{"n_layer": 15, "d_model": 96, "n_head": 3, "n_kv_head": 3, "head_dim": 32, "d_mlp": 384, "vocab_size": 30542, "activation": "squared_relu", "norm": "layernorm", "norm_place": "pre", "norm_eps": 1e-05, "positions": "learned", "qk_norm": false, "attn_scale": 0.177, "bias": "all", "tie_embeddings": true, "parallel_block": false, "init": "normal", "init_std_qkv": 0.0679, "init_std_o": 0.0843, "init_std_up": 0.0972, "init_std_down": 0.0972, "optimizer": "soap_variant", "lr": 0.00794, "lr_mult_qkv": 0.7, "lr_head": 0.0123, "grad_clip": 1.0, "warmup_steps": 200, "schedule": "wsd", "decay_fraction": 1.0, "decay_shape": "linear", "final_lr_fraction": 0.1, "batch_tokens": 65536, "seq_len": 1024, "doc_mask": true, "z_loss": 1e-05, "train_tokens": 357500000, "steps": 5456, "dataset": "wikipedia_en"}
Each number is 500 + 40 x the weight over its row's rms, rounded and kept within 0 to 999. Layers, rows and columns count from 0. Numbers have three digits each. The size before them is the row's rms in percent of the matrix's.

# layer 2 MLP down (transposed), 384x96, rms 0.097, rows 270-342, columns 0-95
095:432504492492500510426450502521489504397531507530505520565525498512439514454492483509529495483526541522447439461503507508570456581419471529520565490485428533503474569505505535457516529506502458524457550472600493566530489539554516459456485524515432465485469589438467522460447519525519494549
100:390512461517484506470480529499439488517471462524539494518427477510467487446497464516556479521509513477454563476480534586483467531481515564512494487482513418475477502514543543549459454575448525453484488554483549544592588482527497509429467481544485553432494550443539450526526465553530536489
095:531456516519495496495479462487461478458442509498533559569526475438535482434548534492490539573505507525529403448523496547470411434464481514530414482457501523413554495497553490503480493519518487562489561490424535526521516569539516435571512467495507472607500501503478464539521451484502527515
099:576464511524532520563459567499523474535459480542446485494536521535564462535417484499505477522582538539536440483502513476541462523498569449450484484476514498489426461495453446518521534470506470476489500544459534493460448484548498442481407476519486486481486479526479577474548559518597564577
095:489472482435449523495500519557523528520487505606559552464518516495429485511452505428502515465509534468465522445450498565490541428477483528520565541433509482489436545550556515523527582559510511460469454444543531441499485499549471471422462481528481483605435500523494507511530529482466494462
107:568531536506509513514500478465559550427504460493503511467507506424506414477468459492455514478439484480499570530545482441471525543517444424525546481468541485498509410516499524534456486459481473451448500493522516521510477465396480539484504468473574398505512440548521457469473481479524481395
104:447499498535546442464509438481500541487548544458430512510484502489482508506498469496510572500527521455518389432484475503526516547478560458438522607523484546454491527531466444475491589511561477455461518513475579538477448556491502493492467487435444504476557564459505432525470517477469508443
079:463528420506471523442442439506475485490485563440512468450486551586545550510530427439504549554491434486487530471447526471423466511499465524457456507528496539490568510526536458556537508554508487485559479531501452503468532514495532561456403457554445469491495448514477547519513472542464559504
091:476498456496553513471505422574491455545509479482465462510396538421504520473461526478555487490495509546580543556534452521542526486517498439503514460542454487458550488554466505486537507408473523518546478575487455542497537583490497463516455456580498509453439514511559465461476486536543466547
114:552525447483538484483559457499486460579474548539468477568483576459525508484475518484454466456515530515493436463554467568411519469454417523491526470506478568481445541471547520550468437525530571507457559518513490429502577473520504479538496496496501505515535458502452384497499493504520445499
096:481494511497494479515489514486500517440516578475546497555528532541505418464409509422484558495474558511410518470487541586535526548453520547527445518557442563491415508552520445498494466498541471492432491498568518470499491503531523490432514432519415545481520493494483447473459501517472468551
097:504513502489510561496503444496485474440483528516545490535522538446491513422542511501461546470511520568467491521467469508570435477464469489557558479529490495606566529491528520472464486506559454508451596551418529489495549464512471495507457472515478428568565515558567522524525577510501571483
131:465554571513488464421459510505472500495461478503489511446502486500415479517551426503488472571479558478453485502538443500495516514525481482512525578538497546492503598492364507534551541542454536539479516521452513541508446451516539531488488440533440524571527452506548468498469467456440521475
095:451519485549540472496483525528456537520469492417441509532500413527437456471539488531556495461548509505509482470472485468449449495452472514534417485498476479462498536490408478475506436495407515517446503585438479519525472596502556488476502437498525491497501503457531521525541483520427596537
105:423540509506475525459492441503493519464521512521524570483507509506548489480568472482513535430449537469504544515450473518498522494475521506392561513478482504498508444509528543534520452488555510421519383478514493500608453435505479456571500509490418496560534503537472482479513440575517480555
078:460504580519510526516532471501443460470537439458516481452448431515566497478516515493490472474466541548553515535497468573520507528525482465484421424543544476539517503518496472482510528538491532560473503598530491590504425516502531521573437441509565489488493500535524431503571504571463483562
098:429491538454488467424557538513486483463476517503504494484559470479553499548489571534525563502492562484473516470552418495452471514489522527500491574484454508492458440541456477484505485402555464504557533487464430507385475495504500460488446485469552438490555512500587509519495522521571453521
086:511489501489468577497511478501551453608461551533567455484501481467507554518470566548486491508518532563510464571468503475567524495505536389421554530541503460518558545521479472493499567398497544505483557521545493448511506546491540467513512519516483503440534442522458546495503564479495480454
099:533446513516517466443584518515470427548452472545413505493481410475474486469513455522510545502495511441504525444506518483452516539509463492569482585463564579511475471485554505454462460509448500567563505444441550486453447505524514463560497510557519512446449465524520491564522500495558466493
086:450528535502578569451520582508522549440544517484565475551507514496482493513469463477453504502572515484524519455513454472529527534513542456496549478490484553442506533472445573483566421524490480449484518502506606502469482492587518525490559588551471478481455454539514458457484457481438523494
092:534466483531540493547516494472464451494439453510577498491448540492527561467480422520497491454508491520532605563535465509561423447471527467500523593456504536583542465450541487439447482495572523413550452541514538452522528530493486504522489457486460499418524485480504497525488498461484534510
107:551504423447487419500519526519469538490506515523550513465525549544493482443497490461488458391521477454521441544511530445456505456524498478595537462442488561487482526499504539477524447537413557513516480464500455453536476504467487483485464439487455597430471539546502478538456544541489543465
111:511522555446471428486538508492504505546516462512415503559425499518531436479514536463409460466463450505511486545526495489459436521487470511412458476487507487504468472577505479475488554538415505557452516471443521468469501504421483471563449499534519536487502475575531514387539455511489507520
101:467481540457540524532527482432460475516468458467491485554555503523482511578492584418470486508542420464434423592507485438500437529490477515499472478491516552497476499510463469494553440498482501463523548545430444485478548490571445419482483493491477474401519488523516556483513453484545507507
101:519487549401553508454501433478617479441556400495491500470515453483524449440515495502556486505485477450471570518482442548554504478520540484490516521554491547483495495456457539513473500510513496528429472487510470418575449506526435496528512431513504463494505476542530525499509482469458479401
078:493501506392443537460504534508500519463534519498476508552475478443402459428450495525526508498486508523497455506493530480494481514493577487481469384458516498500550579443493480479529489571505418506436438493512514449567455505515529523480461465532423560484547519508496502472564427546498526468
095:547476519491447497449453510503540504486544505582512542437502495473473535519447433561505522459453499475513549435475563432400548513427525509458519547466506470449485486516529534495520526465556503493549487554523478429475505481489475550529483467484534448489420457503527483542459565522493376514
074:487414536524536567478473471511512428524527572471506451454496460508546532499403482464448453507505460508533468548555425496467498486468538441428488479542456573520540504566510545464479453521534513542514518528464492568544488534435476521503444448513497476517465590454492533484443526548474488554
091:548483590566541497515508487425458441517557479521466475472452493511448538469388485521510464454476484525568501551485466466537509514556513466472451479523532517508528571563436451447500468502517559471517481519470434570480460594430455488467545526464521477414509520516518529510519523509532496497
105:534603552501487504489509434577474540480460485458450453438505504478465441520554479517494551560538460515484446554489478554521516475560474460505485460560499501514429471447456467502538500454523515562483512413503541480505458396501604493484495492449494483522536478558463476538439516502545507481
120:487475532469448497527524496474451460406520550460484489515564504590534434525452505537506468367433521436465507467477543516459497472496468517492498548448409538494495492495497512466503465497538531524477519450510568519489485520455450482508517496595503479501471473499516441427472525593482469444
106:498391512481483525487541485539527530513523532522523432512547530501469503488469473519519496564522525553522480507487496554496505555465563462504435481516569549418548586510478425537514517483520492448529471422562478509520455465549524522442603533471530441472488479501415447484485512440483441487
107:538459497596577547536508489493583486504552472496520452517494511487483479406471534488495501488525488487431533523548573532540398472497475526464427468537477459532519507551482508512491479542532452442499442470501559463495487454510496469616538516505538468486444480496543430464544542493482443537
107:549456523493579582439484547496532478471528533455543380457515514477522474506532514492572482527454453472478541441539518507478512505424481504555518492503553505538460521448519491501528487527513473472478527564450437426550494478450608536496547478527536469499450561512541434472514509515466560498
079:436552491487593521493412480504499494492409480465490438518513438469434542477429481487477513518578462454486486487534458515570507496504509490514477573470485534536448540533455458444540536488483534472534481447532524534421477515519516462454439505576462507532522522449498443477483500526570574537
082:610447435516457528535460462539576557549571517472493466515442436453489544568472429492446539509504526557495534490493526424445479460436493487520523552496544512474516446483517487449516545474436576402504454481556522477479534509515490504471474507472513483529461527494464479474506496490467560541
109:432548399520498454502429536531519480569469473504491501517496506498545486518485484512454516561488529584497527575523427436477482520553446547545490543586535449551490557520499481528492490515538537519517509448467395472477500499480476584492505555520505487471496398499491523468556530504529533552
106:495499472498511582454521496506558512545485507456492512464526526483507525546455494426478456563460496469518428502588505519481492435488498521486507463543531460553468475576573486456506498431469466506458475441490548518487445474479432529464576501578459517548536462573488479437481411494580484512
097:518503537516511515549508495463515586509486487485446447529537441440542419556451448417543545456496469451460467471521510504484542526423466487490532533482539472511495488483519503481517436514564532559552499528521555544467526431473506555604416535471512493427570499546533464462525518504516484472
096:559476459457491522576515469479541437504517501428499472541472549481505507488425514512504471444507494550513470432537487539456487524431543462533447539476505489568481458483566464483499454497505584506516503573576503518600510573561465511571518474521561530465478504526535504403481506538501519540
104:446502613474524541492453529438502554431442458495524504521481499546531496437513577569528467524531475472595504493420555505503503507516485464563461497532464532531458494479472523540537517517553571503446480451526509519447496473537498492439514480478537465539448520480597450456471526484519426485
119:450428489507546455454441476471486497514507556498519479507432501520462513516488459524480453562507577519415564441516474427504538487506531523535510548448527454556518569531451549505544484461555476419528497494437518550537445500454455514487409435545494507493486549528561513505509445487566521513
082:548561478546508515519488499515506538504510494549505477532574560466513498508533509493565524543502506524544529576471482504517472541554549528477421519491461535467488481491380517524474538473483458559460452527527528518476472479575496532484424549453426480441508511526518507516444622524548410495
121:492561455575522514463513527526563448457523464575509509415427543560512557485527485440582501519523473506512532503475513447503457501523486466560569552482474500492463433495447512541496433513525524558473489461472506508507522439427506504442489422466473483498530491519442570576484507445492496564
103:575487535503521528496492498426480468474548511502453465506586522553487486500517528526528539557527486498531542468567496477491534491495523451469567510472519498503449471500466552510467542568570498471520463500480543476420558505472474501555528542474457488598402499469509450495486466506581369490
110:465462473507506493559558445482433466527502477504513468523436484548501538500501522460427503494500468570467544540502497571439493510551437558454445473478506470483479447475468494510450447551455586458526462537551438467491585577478576537481570506514496492450488508492462418481519555514542528491
116:450505491471524530473566565471507485403596486515496486519506488470524537391498507494543547475458452490505485476393534494484457469482499558457449502432478513462551485450553449489576514565504503495534516528502548533451479490561561510537465515493575464479463554504489504453479527476556564478
099:557584523473530502559514536482530470505479504491450460441516510560489515555476480497519423508536496510464473570495519476581481493475427444480492441548484392455499475573462492550478539504548509473478476549481475560413512550468538537479540526477542541506530458553440445435547499482546528481
126:542510523466516478427434484484530559481462560451464542443548504563435526523563432502445466552505471481478488521482494503517529491552470466533612510456459510516527506484397457457530560427520486482443455509528500451459450466498558484464497515498519515567522544494440478559457487552474540487
102:533424456519526510542494529455557519491517502506524504473414476493570496466485430501448480424450527501484522550493554478462523452473482564448465472514546502511565401498572485492444516472414515417496493497566520503484578523488476446495567538459549503467520548436444507473465529521503517469
103:447487475535596446527473523451498463518442514475479499473492502530519457484451558519497508479555462403495461442549469517498461451553580562489440554541486520506532506498426524437544534406472509491504508462508504515472469584490450474459514496579481533435500482498487566492530528538572470529
082:393430522563455494525520511526460475506443485473519486466408530450521508441498492504570454435480524536544542438486498530434484468478506474503474547503473498512476477508601449482512517500503545501515539564485480531485542554510559471614457439494567531545527511508473484545505470482450568508
085:414436518437553509478538498482509500504601488510477476484523485496560534583510482526528508493525514535526436502521506552539489493531569504472431556455511523454463544542504439573508487521510476476495465600484493479471510557533497533444495451585553557431424501506505517474475561576521485510
102:438540572441524501491504527561495550459547513493521580441533546530539474450542506520509496536501516503453448446485466419570432502463452501516525508539456475509416550463487551521517487452456476530474489463514438467450377503486532462523527522477503432533495494489560543522481517558473537550
095:452541477482544466481527545504466427606445445510534503481415491519458500405489504535523458480510543494500571458579496487557514468560547399519518464538456485513478505519483556499468494506521523451518465483498490557521488480499464519471546454517571457401558493456497490456546483519565495517
082:434491531484494542543458451506510506542513509506551579436428520514532510461467507559457493457433514498468532498473467525463533557467481525455444453508502462528524511465572509455509540540504464538534522506498480539512462443515552547546437516498544526522508578503465473507502622522404604493
102:507494498524536455568491506533490547553529440531504558490496506515498486551463532521483436487486516497504461542544565470458518456579408520489496555568600469540547453557525486525451528518523587468534530490492488506455466484524485519500508548436580555534457444482588515493498503564457483441
087:471462495567508512496532483517463534551527558508430441543496436484488477530514536494431486553558548588476546472514415560540497464508532498525542560469505519470454515535502460454559462460496519588453526533446530460476571541460498507480427490528439497591500559516518526465542487521517522544
100:509459463480499519487545489517493485556507495577444573512511513502473560607555493572562475450519476539535489451508557581480513522495494587476510571467518461513467481564566470456519477513513534556475483568465487535516511545505476501545412516479559477527415499505511533554459532525489450544
102:540473478510502520522595483498575496502493460519490481485567466419571529564536472482458534498472483543477433533453528505494542500556505535449600477475549450406524513497534488464501544559460535515487523504500484500523557506508472474495470573491467485523448525486509510458529598399474496425
111:509502483474456502473528487549434489564526528518494405510456563423546465524514459501393571511512492561524511444516478454480483561469485521465490531494574495439533508534576474483497493436506462518577532470502523415414543466532482484483495500585529540517453486481479458538512519518516566496
106:570523533530484467512522484440528445455465491501494523548522560501497454509560552548512519502440422418456527606484520494481476518533456522557518490500463528581491493524507520499495510453555497457549541477487478504461454443404496522459555490500536509413521439528570434538499502523468436461
112:502537475399461475517509463483486523524496570545528448474451465604448452537519560480447463540564518526556501478514501428526482446539482552516514469424539527449545449486505498500483487553447500554492440444442494507416499511527535532498440519528508435506487577544487510505513450476562486511
093:474490468567478485516514428456502480492460560437500424511418468492465521461417496522502476500507475497543522536469489430555535510507558408451478469537469474415501520505442461410535463490474461501502478491495533550496489523546428604471504576455438465509485508483540469475514507515497467559
122:473492467583536516495394495491524449546440534485523464535422449426531569484470445490510507492487535432534515464508543507489563535408513512527490525434453482431528539503536484522512485479487522533502528499541488487481491504523441465456563517546458470481472557432532436481384516528520505476
091:473477500509513561500470487472507515543508539452587475487413492490452478495441520557501424429485536496524546505520455536481535463511576485431498518557487509510502561547542474554488505454478501481472587607522516501661549567466484515468508469493489510492501503466509520491501490519458466532
085:534503479478457503471486469527460493559488474497438541513435447469430506430496452460487533523473550468505526435518486507479535498508556528452468484500438545437475468517484514479611558505478508484494478448516526479458482565534470552460456365558469537551539514460487500493507497580521490585
094:416529535515501449508463526476548544486514572462531571486408518478457491392616427523533460510494463447511536529466578472535470488514471528467461467523480499448499526476503543547479461511518534480440477460486535477484526559442485488444502445479489517516510479525448451505434475532498484573
090:473497459539506500600533516516446528546490456509579515524433432615519484503539531500515515452448503529527585507500496522437525478478412489532482526525465485528501435574512520514465460477476521561542468503485555541475524546552527489508527534525487537588548509517446501457485466530513594531
091:497542505519487564491576496527482613491594515485495491509482519502413511444532479484452573523480518588540543568535419492537498492527525505513429491513525511485460516438450454548466442552498497498479470515469526505505523529493531521484452435478424454450493509459474443473489510463521545592
083:430461461533517552600504461525488512566509520562464421521456477542508498487489510524466503432530575586558531508510535478522554456507485514407461505559493550434532537502549482474500485546486529489494493524471466541481568604565446499507476539492468509497493559496470486457505489518482518584
077:519541499490549464483491562544500556440582478533490526545546529522486576421540538521578539511466525418451516498472445571531531480493476504486529466471521501500416534494499482535526491562528521548527479589533553404485457488567522482503474533583464506486554472524447542521525531545512509501
074:429497465527492501438510523532490540447580538495399505514520579483505613584542448545421521514460494523458499515513495523543539538555507526433520560484475534507459512509498527528480574494541455469481512480507455501422482520435521500490525551455438473519501486495508519575505511560490434468
# layer 2 MLP up, 384x96, rms 0.0974, rows 271-342, columns 0-95
109:470396527520528423490557446458455542516509529423441505543524493527541455508549430518495512485547466508494441525554498522507447509547530554495492490476528471533469564450513528508458525517464442444454540531462509531447465548500527486469435523405485442436440456463508531559504507507450444506
091:494558519512552474473478492413504525479537491538545466536489513430495512524584516459531539531537564485587523438507512464515491457472547411504511482425485580532544529490540518508510506499450424527438437487485501528594490492480443507516483510529432530575461492443464440550531501465534472513
089:476543485459473553512470558510450512521531567454490449510535455532532542494548483517575520499537475476499428507481509456446491538506529415505471470485527470466484536441432510523474536530437435539469388497516467479542567499523549534546505461489419552455533458563434560439498515490506463476
093:548465539560495525456476466551462514472523434525498504507498385484507518439500514471454495420527518525464453536473510561501501469489547538569440537590448462431502464556534515550446537467495469493501533494561557453571478571499480459506577474463541472482538528504479515583527469493510495514
098:507526529490495483493537505541511477529505482500470491499435462381522481537485498463527445516502547473538571490491498531499523523421407480546509529545430479458491441500447495525567466510420490561501527514505428534495500470442487461502491460553537543545466499515444463485455455392420494434
095:517484495419495565486560516473542506513509492486465483456441483447472593537542507531574497497421522527510423518474466502477574497481493561478525469590433486490529493468561522515478434572466480442469504516495504492528488459473433504529528472515509499540550446515501514528550611589514472513
092:422480542519492388441507526464487476501495502437508501426562494462528473432513461503478426437522529471523503522476471532498487467543468548496489514488531408491454528461483499475506438471520425452484502503396422540486496515498465432512475539468504499472443482480488446427488415434495504490
086:420505511512562550536449563525534572468467482530456597525469400547448555476478512567508540456447501463503494520458578534519507577500493494525538432521433495532483507446544552507519578511503494518552512441501541530514581543488545518497488503544504470479502511568508477472556496521526533507
115:498488491536530480450551536442423575476480514548528474505473439478502514450569457575513557513564564538495545510471534561551532539589531502538461527535506492512481488482547490466509436459464455469450497412502546509491528505528545506524538496451498522493446567450537528490441505391492528489
094:503520407567572524568488514498555432550534515540450494479443522515489529477526480566574429485592506464540489518514461443458520482462449506535515470453550491492525496459447495454477495577515493490580498523423495562506467513459460505559504579552557473491504553501535502540512534507491543488
088:493487512540489484516500514461565427495431505485520503510513514550563604451429459573564497537517475513454549475530445527571507478491517489445532504499519523489480503464574534435528578509475447506520431470612491482417561516486492505456468494542524530544533502509579478443500507501500470467
118:516448478520470516444556464528481551454507529462437477548540486535507548552529560498532572459514464530482411503445494524457483548505528529496460470503474476513484496492578516501452521445523398438511496470479457543499567475442513424438527548421449523450482481517520507466552576537546503535
100:489401501445495440549424407497473474465521505511499539515546533519526431455531470476517597492469527549506465506503509546455396509532494506488480467496473437533515523515559520544506531469420417455491477493443568528494460461558489512494560474502550485486442510514505460512491454469555558477
093:566499483469521523464447535471518511496436530493493551519505461487560634540489497500637504445481452515512562481512487499474508448444481445509463463433478502527515449503386468515544499493480410527530531523486492388515557536489534480513502530535470522525520496519530485498478495532475473482
086:511529535522475532390470537564511524467490500552530532585537491455530502465420504514496491478514429471545519466499530500476534480554480501542499454501554514482435488420471514590548550479470514517463526487561518479515561514488518390554438481559493483507478511514565560522571458450464509521
104:453504505496512485478530527501493527440543465460528530537480549501450459480540428492488496538544482487505498517527509536565515557510537461536539504507486503516494476474484543487443468576492432450496495523488564563566525524572497542433489656507536561511427517455464526446555482423448484527
102:514532527527537480468465469488407512398514515480489489509502547537501464469544425445504500489483496504507529518559512488467484526460551583561517477567443472484515476473552508481468490520558430514568437449462472502509433416421492507449518497508528508583446508552537427503441482561482513507
097:482453527465516421599497485450512535419505489520554529504515516445512459541511491491490510451520504508482516531538513613523462516469524512497523517397564489517559543515513523557523482555499407455467483471430489544509553486412509550509543582463545544460491535473511529463472489452535507529
111:508506536497424431515595499488492490499488512516455534458489502557485518479470485517550516539470491484531476510541474566469482505546491465506558516563466495513495442534526443520436494612493483498538464558452353504515503447435546551510459493421550467507502542447511547455516486519545470530
090:472559490489519510450450526460437503448430442472557508464513489514489474482596455507476518434471501526536496502609452534538481493520512507546512448402483477504463480510496517485484458496431442571466441485473501556497539476560472488491547544504529536504508532505567428460447507480446514407
094:553528487463538558511451538506508533511449517480555472556475507541492491534512539445500469513557560479565464507562529508521504511489552442599518566520513465479463486494513587571493564533484500514517441413493435468463526466494484509535568494454545552516464511521426427465483534459487486417
110:412487447539481527498513518478464528447437526470491482505539460465477464492480411551532517566619417521541480470492478491456511528468557534527474465521550432534526521453477558574518564495544468468447517508519557464459495465494539569521463465429511470459519540484534533539484556513458500481
092:478536506441436530485487451518531487607469517546480474468500449443504466557587535476537490499505563494453478475530523525423543480514521445408544465521452483525437511512515532508533532490451443500481575536510436555456503395486514523454453481528435512463542481503473469454473492553515465475
087:488435422569479488505566432481439451476501524526480431563454496534481472513536543496414513516444477506469545495475486568501537459467537497448500491506509526457536460502530485472512575511491430506533537475414479482552512493448465492557545543588517457510500548567470561454509520567548527519
066:487548531500564571501469542488538467509502456446575474505540472506506499462498522513544462496606511507498449521488509487483568430518494515575445424513545441505531490520494566444477488558597518522446504432478495514557486508524379527567474482505510502483489485445501514518449523476430498540
083:499501538486465533484477502565454466548502454509471517516519459499514547516475440507528436506522440554444404540553488454541443517494605568571471497524540450495490439475469518515503526503471501508512444471492530614514510528580421507462543560537478528550537515485468478470488544425477481505
091:453487576501501490518562501492450511484540551592491525511544486466459492576477481534500580478496545460505447530497543449540579491482546477458538527563450480488509490516574509581501574490568497492536440518531523485478535462501527530509470470480512481478483565530475474515551395488532395530
093:483558490556509487455550510483510509517540470490512454503541487484492496580529558480564528482505450540537492559523439438476517576459511479488487494469459500429557468494505501481537515413510478519514420452568443486471567503464525503437528484462486482540512470478474572494485524508555367416
099:475522455499527534563474515467493504521544491546509577507532510554523543494476400537511428525531459516585455500485543527458515525511425523463458423508473478436561497448521450513412447568521502426529473502567498511501428532540461472505467441485502396497486491462482513499498448519476479476
113:464491475533534483472477455472411529492461623448500528480460550492512568561521451508512532520491470507525452569511562541544493569488483488558488434518516544443516522532485484513420560588483452461468546494498533444445511498504502574545528438525508463471496452520508480538520493472543427510
102:492463539551506479540548450474523512470502475485443431465450482467397559510500511485530567488497473450581435501516562491522511449464583600529442470538516535498581521455507536541524537469456480475490495472541473532512539577517469541485466527498519487518526445524465474532468485537491454598
113:505535455477511522492441523539496512504503546473579559495545410485587451540517480478537511489482530448437517484554480550496535495479498509553503550463493418450489505516498481514428513499374445473516480403515440460520491556493539497545469495501506515428438538493486479493550527538456452564
107:495461485532539505475470510467429517486435473459502438496421475399458505498557520519465485437477527472550488517496551570510551574492558517545476554485531593493547460481469485455414503525484485466447587518425472554531474476559472450463504495472541501477452477500469509516475543503491504570
093:548476535395458388548557515509463532524587481521510556472479517557535469440527487564553495503476460497531515502518532497508493526485452484577552489561547444505522485469525549544372489535509519551517531501471493526533509532557508521562551544437525542453494489517491485526514502441478483488
105:457459506512544465521523571479462421471481531493548550488541477499572539430517544529508489485407416460493472473420542562554455534478480557521474452498490429518457509551564551473468511585542492494509481527489486472489483507493532515524504472477464492496508558525409552533525547569532558519
106:494520474507443509505530472373453517517515546470492523477516500527515509522536459471516428513553574520486515569548439538522491515477468469505469469500475465435534525494480421525464441510421526398497532526483552458593488522486505517543532462544615565495483502473538458453520475482500496535
113:471426478591476531545477465484505473522499465479452505538530512468488547541475456492549462544534485457410442466518478507461473517514538516567546429501530475505478469498489514430470543467475475446497517480500496434493549406513505621520480470472586491416501460533535480542517445519494476436
090:518468499475500557514490561510487480563451482534503462509506478474499508438559580481598423536489500481591490521487489512487458459495518531488512472491521474478526537577482528565524570516402471479462532472503480473478484552517424529497490541486557506491529511492504577437484590418519524412
094:526513495509491508447521523509457511547496487493542571484535465520499488584485478470516451553506492517402483536458526474518501476421487521547555506447559397471460485546480507521453548521486482431521500505545572505452564505508502523458546433480513463445519559553471582495559587514543535450
097:571482498496494481485524525475488476479470568527489444456412489529469528511454477469562602490469484522515510488467474529493489443473479556450482466516508563509539503547519471491476493446550534480412512428526454463513532456514546472543538459583564524511494476554429404516519519540500398506
124:482434525539579552500528489496428552505526479497526535521478560469448456512507512504498422500524501537590495557509424501596557536500528518565508500493472515477560482466477491499505564515430464430491453549566500483522464502486490494524439449464568538543516428456448531491474515448468546447
091:497433561525506473481496456508486475547468498483538497481494466588469500436489472401540508453438526483494490433528423473480530467503469592515512463468538522575463481478579514512518432550469519461512451490431435499516571509491577484541520476586538488525487490526530544464503461478523572524
129:523497555478534513525437512503546515549469455575602491536531535554554539538511529470567455448434486509528445438512455481444520497548535549468538491477466513465492447419503578543514549546435483491488435456462507520560509479514462430500529539520539459509437456491490511470505455493570478497
097:491499547477425496472458467466419553514506524471498434519501512588542388487510457526519526492487495531455473496507513524441503480499560546524533468493536476464532543549493438533487545528491453488504499515458574444586492530455485522481503501566471522589559431552479460577567536487533463505
102:559546518500477465472565533441460431469477530617526547537547512544506493486551547497521494484472427516482442495492530475540542490504523572561477431500529458487541478476485535516442551539519471379551533488490468459485474522518529507512478525487456539498425516506409508513517444465556449513
115:494548462477451524534488544438472545485502454502541423559568569462513509601495467516503456548538446474483481489527478526442509448475521531591537454490482479523511555476516544496525495480531508487422517439494468510555530506520452584524541497516457447497517459498457475588516521453503472603
098:549539543530503513410515448523472569479500494454504496505461458429503499426490450488539488459441496484503460574536563504575505527463506470545472452492426459467417474521461527472473468541441460469473549551545492496584509448482517508498530532522548483503501557482416431482461537506483441449
122:487519509450465544440521523501570509495500529452490529515484442403545459500486525570518481521493519550530459568545465486522429487537526534585525520524475489580490524425449489586479499524426412444462538518467517534495529500461436480459522460504462440512530429457487462515508504480539527442
106:542521481471513569530449439523485457507479505463517486522574525522533583482480504437555531450537458559493462485502495513533454502548528493487496446463411482552450489481633519469489453545577511456513465459563526556522509451517523522508485557514518493444504581515487465510590530478485461520
102:470535462563511496453508534552522472608559554513429450535476482480544501517517497499507538527474489545516505492560524527524523491497494514438548408475392544462488565442482484605521482529526537538439528496492475506498565492482451490507529386467484522538557536541496503517516469559488488514
092:487467549507485486506431532486453508518542451486506520472497437444522479494503471524441532545545537488478452490548424460589513513516512552556443458513435489422532444549544538483498455475494523415470502452579546443492484496479461470441561453470500551584517520425464518540527480516547523470
088:469502525499429425526495499484526556576484438530483505482496476529513514480404486565521458499541522469520482458575547521509478510465494409523606539537517509524527497481502527432493557544467474531530473492509504543478440463546547529505442593445516483527457564520487524485555399463483487482
101:519546524539454477498452496449431478479466527482541527571489482452496565484514494510541541596489503466517505499401574477460471536462443487490488420489506490494527483467514487567434499487535495450489513492512448596536547481497520476476488452447510425483520450537558444543481503496619484463
098:515489515504507520502501443543564466552551488447475441504551481423545518523503468450550495543522459519493414485494423505484516462419495585529458445541484447493473533482525486543472424536517545549538481481514454522543533492467425459492507510584518558475511421525490509535468439428448527526
092:514516547538550492439476525461535532484499482434528428551464547453451537547493475479483482507515525546538534458530503475507403444469540544516567522493482462506430439453438494483508439520514481490449445500506482533542514432481491458468449501512499411570548392479455558485477533533508459465
100:556504484531444483472567559443565479579512575528478460487493476528510550508512523478563576536493505481453510461510387543541512455420501488460493474507492536448452514486510480489519466526474434523487453523425501514489544442482566511494509484601483538596471501463493429517541483508495483504
095:535497507490475475466453558548447472485484526545474497505536515450501500484561457476509537531464557484480542518529552481473516569535488497473511513475487515479431461478537567556563519546496445478496428458474434458566522511486501458468512623613467551483563550514457450476506502457566440517
094:539505491492488451530479437464495446546453574488450459506452553443528524459500534485534462474422481501451501490517565532456475457544442466519464404456456512551473491497486486484547454486624491500520486463474525422521533490446462485512467513493528481499528427532405496450472447465553481525
105:519473459501465489501532512471493405504471546559508626481534503594523558422542566540468473530440488534526412471489464525496477463523550511545460432507505479497494566493439483500477547526452418477461438509433490475446449519474480499480494514485475440516478489507458533543514496500513528433
117:454468520534486425517473450429474499423595468477509442518524504461488508547505469395604538537546554538515480482498471544517542557508518478496510506533506444486542454538543494482502503534516447493533528462504525484498511407513500523514455458459563540490426461525464426505411511517550482499
106:463536445439536530448417506556438498515521486541462523503503470493457546495475463394522478435633516535533448515546464521495480491480521491477513484611552478511538452488475524535487492481437472507469484485525556486476540469554484503521526510488528556453508576459535541440510497450457546530
114:471459522470464516498527462455486585461527509508502487492485492498481448476460502498545500577444515531576482474517501513473557520515552615577442480447569506524489538471492504562523484556412409534456453453477532522520496549534497499571500563509456478513569465571474498505535517509481450448
094:565415543495505541471503546542448576524487438492495497534522467532541546560545438478522529415528513534529542494593571501460489430467485539500506566430506535494455466546543591482507470519484501507464493459515575465514548535529497451549530539514503526485473522510505444488465552432467463516
105:534504541495492554549422478480545439573504531564531541524436455497437552500488470537562479473571529490474459479543506473476556496464557418513461432435472498481474459475528467501465534510458496483528509532542456554453403477538489491470505506511549539422558515403471472538509485472484496503
095:518546486517489502488453468515522528552440493572532458532567571505505470511512498493562532473537453466589493515470498547559387514584505556511424515493467524481452478492493486503519521494436403476493449414465446485518449448541544560492508522540485504435545515486523537473464505483501436523
083:497547529525549450473566512504495518531458574485442576498581439468513469399564512469532415448548524409527532529508529551445551525538461475519502472537518462502517444469487544452486523556566481510508455521492470483501507465518521506616468483513474521496552507506510464511421475501494532509
092:474468522483467485514496471494529478504415525524471488482440536491465468492543521544459527484458448507476414569532496490483469466485455463458446467464534524425499493482550433530560546494553502495453491471579556532491549517413404525522464516533543506507528444485407564464495475492499463593
086:454469511502458481524469491488512488538473518508438502535464488470480489477467511464525449541622577521490539533553477488458437582517521484437544527532451491450469526481576504472472502534512483538513547424548466437561481484480424501480532482542505498402461444473563431441532559479518513510
096:501462550427488518476483526530467517548520480486509499538575488466496495501583530471594508478533471499464482497454443483481520569521514554510545448450552499535395574466536589484530424508552442505450482501520528451537521553498479500558507503501441541521478465548522435511584522495502443518
095:499485537456486484484488455499416493506457467524494495519497476455454429438507449441545445534522499496502561513558531499479431573534458503581460492460525537539476444502500503516491430528529504512523447527453435439512526570505488477543459542612521460474466446557500470505505536410570484502
078:528571466481442507523456512545537587528502543474521506577475477485529514473534476462545574482526545559455501537541509458544506490513546462550514496535420486450497459422474504489463471523495466424475499505582485504558515465462492456497467562476494476445607539454509458458520501409550501492
079:519520493428528476503445497453558556470527505516587547451554517515573476503510552456594502549471576477577509553547515528504487540504488524530521492497508500539543421489460419529506550499505501494490496476559535491508441486554475514500625510541569498533508542500495445507452545476548515454